Part of a small language model's weights: RMSNorm before each block.
Each number is 200 + 30 x the weight over its row's rms, rounded and kept within 0 to 999. Layers, rows and columns count from 0. The size before them is the row's rms in percent of the matrix's.

# layer 8 MLP up, 512x384, rms 0.133, rows 485-503, columns 256-383
091,178,187,186,207,204,222,210,192,178,157,179,173,180,185,207,185,225,195,181,210,200,256,165,209,174,221,201,203,196,214,185,197,229,157,195,184,192,189,161,179,137,172,252,189,191,176,228,204,245,258,268,264,193,213,208,204,194,187,230,238,203,213,224,260,243,172,228,205,186,254,184,230,180,203,216,225,249,128,209,172,180,179,215,217,246,205,243,223,233,204,198,219,172,221,231,199,206,178,156,135,186,212,152,233,249,194,172,198,189,223,226,202,186,167,147,244,217,200,192,187,185,157,164,166,136,217,132,202
104,185,203,177,205,189,213,222,201,160,175,210,208,249,205,241,242,215,207,183,213,209,165,210,224,157,185,184,222,220,169,167,219,192,213,221,193,191,189,168,227,203,218,284,229,198,217,232,179,252,215,240,159,186,205,178,194,245,222,221,199,192,201,246,147,251,177,181,210,144,197,165,192,171,243,207,195,219,233,241,235,155,161,180,213,188,254,194,178,160,219,203,194,203,167,198,222,157,203,228,210,133,151,267,220,221,177,193,168,183,262,198,152,202,218,202,226,173,168,175,197,162,177,141,212,207,144,211,197
105,180,244,181,201,183,191,150,211,203,188,203,271,236,218,237,239,211,184,237,190,122,204,179,209,197,199,213,245,201,194,190,215,150,208,225,266,209,154,185,212,257,206,176,257,220,226,194,222,208,172,207,195,169,211,197,215,214,171,154,186,166,194,205,223,187,151,162,203,197,220,208,187,203,216,167,214,201,172,295,237,189,182,210,213,230,145,160,146,223,159,196,189,194,186,170,226,225,173,231,238,196,238,179,236,188,207,149,185,217,214,176,219,192,205,196,139,202,212,238,192,218,167,176,195,126,201,252,206
096,237,168,210,223,205,173,232,151,162,178,198,199,120,183,216,201,227,168,175,158,224,172,267,211,217,205,210,204,200,149,173,222,223,205,215,170,219,223,200,241,213,236,184,168,201,191,187,183,194,150,217,185,191,147,185,207,256,157,198,179,226,168,202,194,216,209,138,149,154,211,202,194,171,192,196,202,176,199,243,234,150,203,161,195,190,159,194,211,205,216,177,165,228,240,178,200,219,188,217,215,241,198,208,216,193,171,172,180,210,238,227,242,204,147,179,197,177,202,213,230,160,189,215,145,227,208,218,185
106,169,240,141,162,243,210,212,198,181,194,169,220,151,267,252,255,190,220,213,218,178,159,211,225,205,178,155,212,152,198,180,178,188,148,205,240,227,215,183,189,213,223,179,147,250,190,207,175,211,177,224,181,249,240,256,152,241,255,193,217,206,255,208,213,182,246,172,199,191,258,222,205,168,246,197,129,145,211,205,240,218,257,212,168,192,180,138,224,156,207,235,199,234,225,215,191,204,213,213,161,196,215,226,166,212,175,155,200,217,197,225,171,200,216,230,193,201,227,211,212,203,129,204,243,249,198,188,208
097,167,193,216,220,142,216,196,195,206,249,192,185,190,177,233,195,184,234,175,212,172,250,250,210,205,237,188,191,186,227,213,171,152,223,173,184,183,177,244,201,193,209,188,184,217,213,191,180,248,233,199,228,224,239,133,189,242,238,243,215,213,237,193,227,214,209,219,243,162,309,239,181,224,224,193,235,272,204,199,183,238,173,206,217,166,205,214,234,207,172,196,212,215,196,244,204,221,163,186,167,187,212,262,213,234,147,192,179,187,177,174,193,211,217,197,219,119,175,198,175,230,219,210,247,143,194,126,205
098,230,251,183,214,178,199,195,230,182,187,178,214,218,168,202,196,242,202,247,152,157,220,256,205,258,240,218,147,150,221,133,162,188,207,217,188,161,218,206,171,184,183,228,169,194,188,216,225,215,237,206,214,185,231,194,223,143,237,261,158,232,209,199,156,137,161,183,198,172,228,172,192,206,207,207,207,218,161,228,183,195,219,91,206,194,175,218,208,202,233,267,222,190,154,199,276,231,170,199,194,173,186,187,184,209,198,211,154,179,179,182,197,211,176,206,164,186,209,135,209,177,218,145,203,172,221,154,208
109,194,211,160,173,199,216,267,173,210,201,196,264,185,243,215,206,190,183,236,158,202,176,200,254,202,232,202,164,229,183,168,152,223,217,165,211,147,188,174,184,194,221,208,214,207,173,229,221,182,232,229,211,215,192,177,134,208,225,206,212,186,210,231,200,195,135,125,197,183,220,254,224,172,239,194,205,206,174,221,194,171,171,191,224,182,178,132,205,169,188,179,213,178,205,191,223,200,208,183,208,209,201,219,195,207,131,197,212,209,186,138,228,219,223,213,221,243,162,222,209,170,211,154,198,229,133,180,206
096,222,194,200,219,181,217,231,203,230,166,225,182,207,215,207,227,212,173,205,199,168,194,237,189,243,217,226,155,184,199,196,132,211,209,190,146,222,204,234,218,200,227,193,205,163,200,190,229,169,219,220,140,202,172,224,176,228,192,213,208,219,223,193,269,212,251,186,224,195,189,199,217,177,195,115,234,183,177,201,155,254,153,217,238,194,218,210,139,278,203,206,235,215,210,187,214,187,180,215,199,256,192,208,266,181,244,208,166,181,192,237,228,208,197,235,175,153,241,196,192,215,227,195,208,166,111,188,214
092,137,183,169,200,171,251,225,203,184,234,172,214,221,156,205,221,195,187,211,221,246,195,224,246,177,243,177,205,160,111,226,228,215,164,153,193,236,207,245,195,170,169,185,185,150,185,180,181,171,214,225,218,217,213,174,195,202,167,211,183,190,197,207,206,191,219,212,206,214,236,173,275,212,180,196,154,236,195,209,150,236,187,221,182,254,132,204,196,186,181,171,222,225,265,191,183,213,173,242,196,169,211,163,226,241,245,257,168,154,270,201,154,234,169,187,209,158,179,196,196,186,218,218,161,171,244,140,230
094,204,241,206,166,219,225,193,148,163,157,183,218,150,214,246,222,180,241,231,219,166,198,228,183,204,157,204,221,212,210,176,147,185,234,219,211,191,172,206,211,234,161,157,211,271,205,204,184,263,207,221,150,225,189,216,176,245,201,150,173,212,219,227,200,175,249,193,203,245,193,261,165,234,187,131,193,226,218,227,152,200,189,236,204,264,228,195,212,145,167,227,267,216,217,227,170,231,171,189,215,199,245,162,237,180,192,231,199,188,144,162,155,200,192,202,201,192,169,210,181,218,219,191,240,161,156,205,231
086,157,202,152,210,178,169,192,305,171,193,181,177,217,307,227,182,223,244,215,161,169,188,181,214,170,222,217,223,243,170,234,184,210,242,166,200,229,169,212,194,200,209,200,175,148,230,167,165,219,178,171,200,158,214,206,202,236,172,150,141,223,187,171,204,158,225,178,223,173,174,187,198,213,213,208,209,141,199,201,205,138,244,205,219,193,225,172,216,217,206,216,225,204,119,182,169,175,166,245,224,184,225,150,173,176,213,183,201,178,229,224,152,216,243,190,177,190,169,229,210,212,264,266,204,224,212,130,207
106,206,211,202,166,200,123,194,239,170,207,229,207,189,277,200,195,138,178,133,242,177,154,204,174,251,195,155,222,200,211,215,220,210,210,138,195,180,198,209,180,143,212,176,152,200,249,157,184,250,162,158,193,145,226,181,167,189,223,161,205,219,255,199,258,211,227,187,160,194,183,136,190,227,251,193,201,166,209,126,238,209,231,210,202,206,217,179,202,248,193,205,207,189,206,181,156,182,198,222,240,225,190,210,208,227,145,179,163,205,192,167,169,210,266,246,184,222,223,234,152,206,200,203,212,173,225,203,232
104,223,164,240,212,178,184,237,139,231,222,205,157,143,212,204,206,191,234,230,179,186,179,192,182,186,205,189,173,202,200,223,196,162,214,218,198,188,179,180,217,192,207,184,217,195,250,200,216,267,213,247,217,227,159,189,207,221,214,140,217,139,223,175,192,250,181,223,205,253,189,159,202,263,204,193,201,192,248,229,130,214,200,220,231,211,117,212,217,173,194,209,221,176,190,122,165,183,144,182,211,225,191,187,173,231,187,211,189,210,189,231,193,158,215,207,209,204,251,256,186,213,203,203,216,246,176,192,188
103,204,211,167,169,201,224,177,211,234,262,203,181,186,195,176,196,235,173,165,222,229,238,230,187,246,177,178,203,224,129,198,196,193,229,188,185,160,199,216,200,205,203,182,177,194,187,229,209,214,159,164,182,198,197,194,207,186,205,196,213,228,170,240,174,202,205,178,186,226,202,211,230,220,215,154,213,174,164,195,185,198,225,244,161,191,163,175,171,263,214,242,228,182,183,212,243,208,197,215,172,213,226,169,186,198,179,178,227,150,171,216,178,130,241,164,196,191,181,271,217,183,221,201,163,242,188,206,213
094,178,205,227,213,215,239,246,186,187,247,198,237,191,219,167,197,212,231,201,199,173,216,194,208,181,184,225,266,194,235,203,192,171,192,190,135,199,190,208,188,212,193,153,197,216,186,188,207,191,221,225,163,204,191,199,227,128,183,228,209,234,288,188,221,212,160,214,156,234,175,143,208,152,181,234,208,196,216,196,212,204,179,146,190,184,234,132,180,191,192,206,221,184,179,166,192,169,246,141,167,237,204,164,224,240,179,193,215,259,181,192,234,237,192,174,211,228,183,157,198,190,153,227,202,210,200,159,179
104,234,169,224,216,259,207,179,180,199,156,184,252,188,267,229,177,234,207,188,200,207,223,186,165,189,190,171,231,176,287,204,170,211,240,183,217,213,169,228,218,185,194,207,197,228,205,188,196,216,212,154,208,152,200,228,248,190,197,159,226,219,171,209,199,189,240,192,149,205,258,245,174,227,169,171,179,173,211,194,221,231,179,198,215,216,135,231,161,214,154,164,200,190,201,191,125,165,243,214,233,169,135,189,197,227,223,233,192,173,216,215,197,179,169,197,157,238,231,203,215,196,192,190,210,240,210,230,252
093,235,198,138,261,182,236,211,166,159,218,157,209,218,150,170,219,188,167,244,212,174,233,190,217,218,193,232,193,235,187,128,197,242,133,199,167,281,245,231,236,175,233,182,202,173,219,174,167,195,230,187,207,211,166,213,217,189,162,217,196,213,178,196,203,193,225,215,241,225,218,210,209,167,210,216,142,194,190,210,131,181,152,205,213,218,229,199,195,253,222,223,223,204,157,142,166,206,224,201,149,202,218,226,159,212,227,204,186,224,190,189,203,188,192,191,203,158,234,199,200,199,215,191,220,180,222,218,249
102,227,236,205,185,189,208,253,189,250,154,240,192,196,210,169,191,170,231,207,242,136,176,190,176,221,242,176,246,227,211,220,238,203,216,228,190,219,213,204,215,188,190,147,187,226,194,234,165,259,178,227,166,197,120,228,223,226,228,194,233,225,261,224,187,225,183,195,178,174,198,256,130,166,186,180,141,171,207,148,223,207,224,227,207,230,173,274,216,176,242,148,179,156,188,166,259,215,161,209,215,227,211,211,161,226,221,206,184,191,211,198,149,211,218,142,224,170,190,206,169,250,240,181,204,224,176,189,197
# layer 8 MLP down (transposed), 512x384, rms 0.127, rows 485-502, columns 256-383
094,175,186,260,230,167,210,174,249,229,220,160,178,219,163,238,218,182,233,150,242,177,236,171,211,212,259,224,187,232,261,208,183,257,201,229,221,250,223,179,151,241,245,167,188,262,167,201,209,192,223,204,235,164,197,180,215,242,184,203,215,207,205,164,174,157,212,157,206,190,153,202,217,189,190,192,202,169,207,204,211,198,195,212,205,190,228,142,219,157,178,180,165,213,200,233,255,198,185,187,207,205,166,235,254,153,191,198,165,199,210,191,249,255,221,199,201,202,215,233,221,180,209,162,180,179,158,168,120
105,225,224,174,188,195,223,262,188,214,188,144,189,162,120,187,244,166,167,206,181,224,130,212,189,125,198,223,179,253,245,180,183,170,192,255,198,177,160,231,171,276,188,219,244,181,190,182,202,182,181,250,212,181,179,124,170,208,212,214,183,156,186,202,154,224,205,184,188,120,159,202,209,140,212,153,179,195,222,234,180,207,148,221,219,182,193,241,140,236,195,155,200,253,222,183,207,215,199,212,224,167,236,235,257,208,169,182,237,218,195,163,182,201,191,219,232,222,152,181,216,230,205,180,151,207,168,217,183
103,191,196,162,211,179,178,193,173,161,231,215,228,237,231,232,195,153,205,166,199,268,221,231,179,207,199,195,223,177,173,141,268,199,164,169,295,237,200,191,164,201,227,186,194,171,215,213,211,211,196,175,235,190,189,189,174,173,194,197,248,195,214,220,232,182,220,184,190,174,210,203,205,189,141,230,239,193,197,172,174,252,226,222,145,197,267,234,174,231,188,185,245,246,244,227,169,260,195,198,217,222,149,168,232,177,173,203,251,234,143,209,158,173,232,215,165,195,138,167,174,275,197,209,166,158,196,188,238
098,183,220,201,201,179,224,221,176,183,156,238,224,184,147,194,203,175,188,196,199,207,223,200,214,213,155,201,211,138,172,221,175,167,174,224,217,173,150,222,217,205,233,209,192,227,216,207,178,192,273,171,202,243,231,173,187,242,205,215,201,206,197,166,248,193,211,177,183,115,235,195,197,179,181,198,234,174,212,240,176,190,146,199,222,240,181,184,156,221,187,183,162,208,236,203,216,254,203,206,175,182,176,253,213,140,227,231,240,265,177,168,209,229,176,259,164,258,173,233,222,199,164,151,198,206,138,185,209
102,204,197,170,251,167,272,227,170,202,202,195,188,188,136,197,159,182,214,227,192,190,190,161,138,276,191,153,156,205,164,174,222,236,171,206,178,207,193,224,201,174,218,214,185,161,235,202,219,185,237,179,176,195,283,248,173,208,179,239,201,238,259,208,210,203,228,208,174,197,174,199,211,173,172,225,159,226,192,216,192,223,228,195,154,216,176,191,179,161,202,216,213,194,283,240,219,199,180,233,162,100,201,260,221,218,225,210,226,231,219,223,238,215,248,206,219,178,192,126,225,176,198,235,222,154,232,136,172
097,253,164,163,147,210,219,243,158,188,115,184,201,185,259,174,206,212,198,195,169,197,202,221,203,124,225,192,237,223,145,196,200,151,185,144,147,181,202,182,184,192,196,201,190,244,209,211,208,171,185,243,149,172,173,160,260,190,209,131,188,179,224,202,185,219,178,261,160,221,226,177,168,177,237,224,173,209,181,225,191,206,226,184,194,211,214,174,215,225,185,242,163,238,241,208,193,188,186,209,228,192,178,223,190,182,187,244,244,203,169,179,176,173,198,195,227,187,228,206,202,205,255,263,142,194,270,177,195
095,171,211,229,216,207,167,209,208,219,191,202,223,205,251,190,228,169,227,241,260,206,157,184,169,169,185,198,203,167,185,180,238,198,188,234,151,140,210,178,200,185,124,169,154,208,195,195,214,156,214,169,171,301,221,193,178,199,198,216,215,174,185,204,200,206,212,183,226,248,173,201,163,223,189,178,214,182,179,199,145,238,164,179,257,210,154,220,191,248,199,186,191,212,210,131,242,267,195,183,198,188,213,168,218,173,207,180,172,196,212,209,192,235,161,206,227,184,158,172,218,211,161,192,266,212,169,207,204
106,220,179,208,190,220,232,212,173,201,261,188,213,187,213,188,228,185,213,203,215,197,178,164,245,215,286,203,177,216,233,229,161,189,236,175,171,186,217,195,203,170,190,240,250,213,207,195,277,171,193,172,219,214,186,182,241,219,194,223,182,195,208,214,227,161,195,206,246,188,255,189,206,177,158,195,222,186,180,232,155,179,199,209,192,191,173,162,220,170,196,183,167,216,181,153,197,204,186,232,229,111,254,218,225,212,136,207,221,166,220,203,200,193,205,204,145,240,204,215,228,171,175,169,228,187,194,154,222
099,217,189,203,229,194,184,225,188,215,181,180,218,212,176,142,215,165,190,220,201,193,240,163,191,203,218,212,182,202,244,196,188,195,171,250,183,244,171,146,215,197,194,206,222,171,231,204,225,130,197,204,205,163,159,187,197,225,173,114,155,192,179,192,197,243,196,208,205,190,225,244,280,120,208,174,170,206,199,185,188,226,213,204,220,216,164,194,183,201,202,222,198,143,194,222,212,185,229,164,195,175,233,194,277,207,217,228,190,201,237,198,256,184,199,187,228,169,236,192,160,219,259,205,284,242,181,197,142
095,243,212,221,152,214,180,194,187,260,230,196,188,201,214,198,168,225,176,189,161,149,212,205,154,209,176,242,212,202,192,246,201,201,263,307,179,195,198,166,248,191,255,208,164,230,211,189,184,197,160,199,220,167,124,147,227,244,184,223,215,182,208,172,210,181,220,219,203,243,230,247,145,180,232,208,215,214,203,208,225,168,210,213,181,185,243,185,217,231,195,242,190,163,164,203,194,190,219,200,191,189,205,191,205,206,173,156,230,204,223,201,173,151,253,198,213,156,195,189,188,226,206,175,236,205,179,186,186
098,210,172,172,207,196,188,258,225,204,192,135,186,140,173,221,231,248,199,223,201,199,273,254,152,179,195,216,191,188,192,244,212,217,220,166,150,212,183,196,242,179,184,197,185,271,207,243,193,231,161,163,256,201,183,222,146,243,212,169,222,150,235,192,172,233,268,220,239,172,216,252,197,144,180,159,176,235,180,217,208,203,155,209,213,200,240,252,201,229,202,181,187,177,204,228,156,250,189,220,200,278,197,196,207,187,188,199,242,184,187,210,161,205,222,198,245,162,228,165,171,193,239,215,250,206,168,226,218
082,273,236,234,168,189,228,174,175,154,192,133,219,242,225,218,205,152,227,251,228,191,207,228,198,190,153,229,171,209,196,146,196,194,250,200,133,184,213,201,174,172,186,186,167,182,206,259,219,188,186,197,211,229,212,216,173,219,193,180,193,184,197,182,183,246,112,198,229,155,219,202,236,151,216,229,165,209,186,219,153,176,231,198,182,118,197,195,245,171,189,215,254,213,153,186,216,179,189,160,236,170,206,238,221,227,232,180,214,195,206,198,157,187,228,194,195,225,177,206,195,224,202,210,178,192,153,174,249
103,213,157,227,174,241,161,199,206,170,160,200,186,247,201,219,177,187,229,268,164,228,128,215,181,231,196,157,181,141,225,195,209,200,167,205,179,190,219,139,200,149,245,209,226,178,206,163,197,230,163,191,198,175,174,183,177,243,213,190,258,241,200,210,166,187,205,234,223,204,211,235,243,197,225,183,168,224,188,147,253,125,211,207,179,215,188,219,180,176,223,224,161,190,189,183,193,255,248,181,230,161,160,164,202,160,219,188,176,150,216,246,123,189,122,199,207,194,133,193,171,210,197,205,191,175,183,240,192
105,239,152,203,166,266,185,203,139,220,209,203,173,189,189,178,167,174,205,230,182,166,275,239,236,166,218,191,163,224,228,179,168,150,199,157,179,182,223,169,184,222,174,223,158,212,202,191,233,231,219,213,238,180,191,198,192,197,156,140,185,144,196,226,208,194,175,221,189,183,226,162,216,239,202,192,194,163,210,174,180,183,209,214,239,218,224,219,225,151,185,205,268,149,205,142,227,201,149,216,169,205,227,209,183,165,209,191,192,176,182,163,189,192,157,217,138,220,155,180,225,218,240,180,228,221,183,188,217
106,217,253,201,127,179,186,223,181,186,185,251,240,170,241,151,226,220,226,168,171,180,179,192,170,212,141,180,184,196,200,227,261,224,225,177,218,221,188,231,163,229,248,155,212,174,176,254,141,188,230,207,219,244,212,166,198,199,230,243,236,183,207,242,176,207,203,199,193,208,189,185,178,227,190,155,216,203,175,199,229,195,240,185,155,145,128,215,171,227,227,197,186,191,204,180,219,208,174,197,208,200,153,132,190,217,214,214,199,193,217,178,165,208,208,224,218,219,150,265,242,201,202,191,219,200,221,181,225
095,190,189,154,251,205,209,205,209,200,172,156,213,194,233,187,176,224,205,222,212,265,245,206,225,157,203,211,182,169,167,156,182,228,232,150,148,232,189,238,172,258,240,182,163,244,178,197,209,170,145,179,172,176,225,245,206,187,195,154,115,220,252,150,249,257,188,206,205,237,249,209,240,160,215,212,130,194,190,143,206,206,199,240,190,223,211,176,274,212,181,257,184,244,171,211,193,203,206,213,190,197,188,252,215,172,245,191,255,186,187,190,244,177,213,241,197,166,221,186,183,218,168,147,198,207,152,180,301
108,195,213,233,158,166,157,193,249,149,202,216,205,189,193,216,180,167,201,179,206,181,255,247,219,159,223,221,238,163,211,178,216,197,180,126,188,178,193,170,208,208,195,224,227,197,236,255,234,218,166,192,225,214,204,229,213,204,247,241,192,220,187,229,185,202,209,232,162,236,175,200,180,202,182,196,215,244,176,178,219,159,224,175,216,207,182,197,236,144,227,221,241,180,217,164,194,214,171,185,212,178,194,201,135,213,204,177,200,244,195,219,203,206,160,176,228,151,212,169,223,178,182,200,158,154,207,192,250
096,171,207,222,200,190,279,213,227,177,234,222,253,177,169,173,250,179,128,173,219,181,243,178,169,206,173,230,195,212,148,201,184,186,162,182,185,230,214,209,211,191,205,232,167,200,226,206,179,182,159,204,191,214,198,191,191,134,163,235,254,198,171,202,152,157,267,189,247,287,200,139,189,224,189,174,242,221,147,226,197,184,222,204,157,173,208,163,169,205,188,158,233,167,172,107,170,207,159,170,163,155,184,241,175,187,209,215,211,218,191,240,194,210,209,228,213,169,216,234,180,164,223,188,181,205,181,170,207
# layer 8 MLP gate, 512x384, rms 0.124, rows 486-503, columns 256-383
106,260,241,170,193,209,176,199,206,237,227,202,131,216,245,229,208,208,188,179,202,186,147,249,182,214,200,183,217,192,134,189,167,252,188,217,228,233,186,143,234,162,271,222,207,215,178,200,179,186,205,230,232,216,182,227,186,245,203,164,226,235,196,195,237,196,161,184,182,168,217,242,216,186,228,261,204,253,185,183,264,183,189,245,187,177,212,200,209,154,170,192,219,197,196,195,168,193,161,208,201,194,144,194,217,254,200,247,178,175,211,225,203,117,203,202,181,136,189,223,210,119,249,227,199,190,209,194,221
098,212,252,201,156,201,161,204,205,210,128,204,214,240,199,265,234,194,247,209,216,152,221,182,237,207,193,208,204,220,203,215,172,167,263,213,230,174,153,215,202,270,142,205,222,230,173,181,195,175,201,153,262,166,203,254,265,164,192,224,215,222,145,203,217,148,214,162,251,184,190,232,167,206,203,170,223,188,191,182,165,205,207,199,225,235,122,134,222,225,210,191,183,185,222,202,199,211,211,192,229,233,220,213,160,201,230,161,215,193,260,186,158,164,203,181,179,177,184,245,185,165,225,177,231,190,222,240,192
105,248,252,186,179,155,206,219,198,253,194,230,149,251,188,254,201,199,199,168,185,193,239,211,182,204,217,147,153,227,203,181,198,215,227,217,260,225,187,166,193,227,159,208,228,217,176,189,247,223,178,223,209,197,263,221,184,181,153,215,174,252,234,199,247,206,167,229,209,198,239,241,186,167,184,161,239,197,204,228,178,207,114,191,211,186,236,156,213,205,220,208,239,154,230,170,200,191,169,224,217,192,153,268,234,214,160,241,188,164,226,235,204,180,147,259,203,155,174,221,190,225,225,220,230,198,215,143,204
104,223,175,171,185,212,208,235,175,188,206,239,180,213,242,181,194,210,216,191,131,256,211,173,200,188,260,206,223,207,182,254,212,230,234,212,197,198,159,211,236,220,177,198,226,233,210,192,160,221,224,211,266,198,201,186,261,200,172,230,197,185,207,179,205,154,190,194,202,191,252,262,193,212,210,222,191,182,200,156,252,163,175,269,176,190,229,269,200,212,230,239,164,157,141,195,135,173,188,124,228,247,149,244,222,216,207,198,168,197,168,156,199,195,123,206,211,200,140,235,175,253,206,199,194,218,147,236,219
098,238,199,245,203,157,197,235,248,209,176,243,148,227,165,194,178,198,186,159,224,215,182,238,232,188,248,178,224,230,180,163,155,201,181,205,166,251,226,224,231,229,235,167,168,170,240,178,184,176,218,192,249,222,238,184,185,224,221,168,246,205,190,190,177,242,198,219,233,174,243,267,183,192,213,171,226,199,253,190,165,203,169,214,227,192,215,220,229,223,175,251,220,221,225,217,162,218,145,217,223,210,219,231,243,243,231,204,171,200,173,225,210,221,218,216,192,178,181,202,166,215,175,206,225,221,182,201,180
095,220,248,199,175,196,212,216,201,225,160,225,197,158,242,166,178,226,184,180,169,207,193,181,216,233,222,202,115,221,207,224,196,176,168,171,158,160,196,192,189,214,187,218,203,242,189,208,235,188,195,180,216,203,206,166,190,164,239,260,199,253,214,191,209,251,197,186,214,179,231,181,165,204,190,209,252,250,241,235,162,166,200,200,243,187,193,190,188,253,229,230,265,229,219,210,188,233,222,180,206,209,204,268,206,168,203,215,202,198,179,249,221,207,236,162,237,161,170,218,157,159,207,211,174,243,193,176,250
108,164,196,216,206,152,211,235,183,229,212,198,203,238,176,193,188,208,214,216,173,210,219,140,262,137,260,190,149,178,155,199,195,191,167,199,199,140,171,155,236,218,266,186,174,244,176,208,172,183,205,208,184,182,183,136,243,165,196,171,218,179,214,210,210,206,183,240,220,174,174,246,200,212,205,205,199,187,225,139,224,169,199,213,243,188,178,171,233,151,218,188,255,147,232,214,193,224,179,206,224,240,212,193,221,169,176,216,226,174,182,194,193,158,242,247,254,244,125,176,171,205,221,212,218,223,234,160,195
096,243,213,283,216,182,155,200,151,234,193,222,282,212,232,193,144,160,213,207,205,216,144,220,220,208,226,205,209,200,186,128,171,184,191,181,171,206,251,168,192,222,224,209,153,228,206,175,177,236,236,149,135,175,221,233,148,203,221,238,177,209,166,218,207,193,189,233,233,186,184,227,166,118,213,184,222,176,197,178,224,220,156,202,206,164,189,274,180,158,179,264,258,194,189,222,214,243,171,207,195,211,194,177,192,197,221,254,207,184,211,204,194,186,197,218,216,237,196,218,214,164,250,180,233,143,214,175,230
087,201,209,207,173,167,196,211,208,177,222,206,172,248,166,195,218,180,189,143,206,211,176,189,203,229,230,222,197,208,186,173,206,218,169,206,158,245,183,193,226,165,139,208,151,189,192,216,165,213,201,233,184,208,234,200,193,168,202,171,168,158,203,238,207,188,153,197,230,185,230,161,250,231,251,195,171,181,185,191,191,226,196,201,215,199,136,269,229,230,195,144,166,201,239,176,221,229,219,198,168,213,140,176,213,197,265,168,137,219,166,208,199,188,192,197,284,146,206,233,140,234,229,164,164,169,182,178,183
092,221,243,206,204,212,168,227,201,239,189,221,241,192,264,244,193,222,219,195,235,195,177,253,197,187,194,246,194,202,179,222,196,157,212,249,198,243,163,244,228,258,251,200,165,220,174,163,181,217,223,236,185,193,212,208,225,195,221,175,230,219,204,272,176,215,163,149,265,236,185,204,145,202,177,188,209,242,221,195,166,209,205,190,208,233,183,184,238,163,215,186,227,169,197,185,190,235,196,172,198,194,227,170,183,227,213,239,127,238,109,196,185,194,240,155,198,165,177,213,201,261,216,161,267,193,175,199,245
081,212,157,231,183,269,188,219,267,176,224,258,155,183,217,160,229,197,192,213,190,210,177,241,230,188,230,205,182,225,196,201,212,186,173,212,201,157,209,185,224,197,232,191,169,184,167,206,202,230,216,238,240,232,155,186,203,247,202,192,132,162,221,190,225,184,168,170,209,210,229,175,203,177,196,222,207,163,202,221,176,139,205,202,161,141,223,162,251,176,233,199,142,211,183,202,218,207,200,219,243,230,238,186,179,229,230,234,191,185,197,204,266,269,210,202,187,225,236,227,174,240,237,187,235,221,231,226,263
106,184,183,125,243,235,245,159,201,163,189,211,193,118,235,134,228,199,195,201,165,221,175,190,203,178,224,210,190,164,230,224,162,146,176,166,179,210,182,177,162,194,244,191,252,196,158,191,238,199,296,213,180,188,218,207,162,180,215,210,276,175,221,221,183,159,133,194,190,236,273,221,201,165,190,143,240,179,194,191,194,200,197,208,190,211,199,218,270,206,238,249,227,164,149,206,256,228,197,193,217,179,174,229,206,258,222,195,234,179,210,182,202,212,138,206,222,201,207,180,165,225,226,234,231,194,175,187,236
107,220,209,202,173,212,197,217,141,246,182,181,162,211,119,217,186,233,169,206,206,198,255,212,226,229,153,184,193,250,192,266,198,178,207,193,196,197,180,217,191,178,167,201,153,174,238,199,178,179,241,178,206,185,211,178,217,196,241,149,219,200,162,232,204,198,126,237,181,205,165,189,199,185,208,182,200,220,250,208,198,181,152,212,248,210,162,178,231,149,190,156,265,136,240,148,159,233,202,182,194,199,229,240,211,259,191,198,207,178,172,199,244,197,157,196,193,160,214,267,224,254,203,188,209,219,171,147,219
105,250,235,164,213,157,202,228,212,200,156,226,230,170,163,189,172,221,218,182,203,175,185,159,210,155,221,196,206,191,137,177,187,215,155,142,232,162,214,177,175,182,146,180,201,234,213,199,222,143,229,223,171,192,190,194,231,228,240,177,202,206,209,198,194,185,229,209,199,182,156,148,239,184,170,170,217,225,162,169,179,208,218,219,211,181,199,202,203,193,237,255,212,146,202,193,208,201,211,196,213,195,161,212,198,222,177,239,171,206,153,241,221,227,192,207,207,188,265,158,160,164,188,223,218,224,189,198,205
098,204,152,172,175,168,198,203,166,166,163,212,197,187,240,177,185,210,235,209,199,207,234,257,242,194,197,189,182,206,202,191,151,220,232,188,185,234,208,203,199,168,222,178,229,236,227,143,189,165,206,209,213,142,178,188,284,211,212,220,155,202,252,162,192,225,126,204,146,272,230,186,212,173,215,213,190,227,184,153,150,232,240,166,197,209,199,203,213,209,183,229,170,169,156,235,230,163,240,203,238,224,210,225,181,181,219,187,244,180,208,147,234,275,164,197,152,185,140,253,158,230,197,173,208,127,188,136,234
107,134,209,203,155,184,173,195,222,172,177,198,207,189,182,212,182,166,187,187,197,211,216,191,182,163,206,181,236,199,215,216,249,211,177,193,174,227,171,214,217,185,149,185,216,286,181,213,221,210,162,192,207,202,150,192,173,234,189,232,192,228,226,221,189,204,207,180,171,205,135,214,209,229,136,172,116,221,211,162,233,177,226,186,179,190,214,206,247,219,203,203,212,179,198,153,231,207,209,124,200,185,200,183,190,211,226,161,208,218,224,162,221,230,148,207,165,171,213,220,161,201,189,137,174,221,185,209,194
093,234,198,217,250,190,225,192,174,200,183,184,207,200,175,159,191,187,215,203,164,172,139,243,176,194,192,214,164,196,151,173,225,213,159,172,192,232,275,249,216,153,250,195,192,176,196,161,213,168,203,211,238,235,195,179,250,217,203,198,184,213,174,196,217,248,222,216,175,220,180,210,203,135,197,253,226,224,124,217,198,187,207,143,214,202,218,226,187,220,211,188,187,200,199,218,200,130,212,190,171,236,183,197,141,282,232,194,182,247,158,224,191,232,135,202,176,158,196,179,190,125,177,202,217,158,198,177,244
102,187,202,181,196,185,186,204,215,185,178,193,169,216,186,191,211,170,178,252,190,178,201,195,214,211,181,177,224,184,185,190,246,186,267,198,246,245,275,234,170,225,242,300,165,166,190,182,230,210,182,220,220,149,239,203,153,193,139,190,209,220,255,150,244,231,221,226,194,180,166,203,256,225,146,189,229,189,159,213,229,201,214,239,216,153,223,199,171,214,214,264,236,211,213,241,180,246,166,162,167,171,211,236,204,249,208,192,157,205,130,229,222,213,158,210,219,232,229,188,167,232,189,160,224,184,215,208,199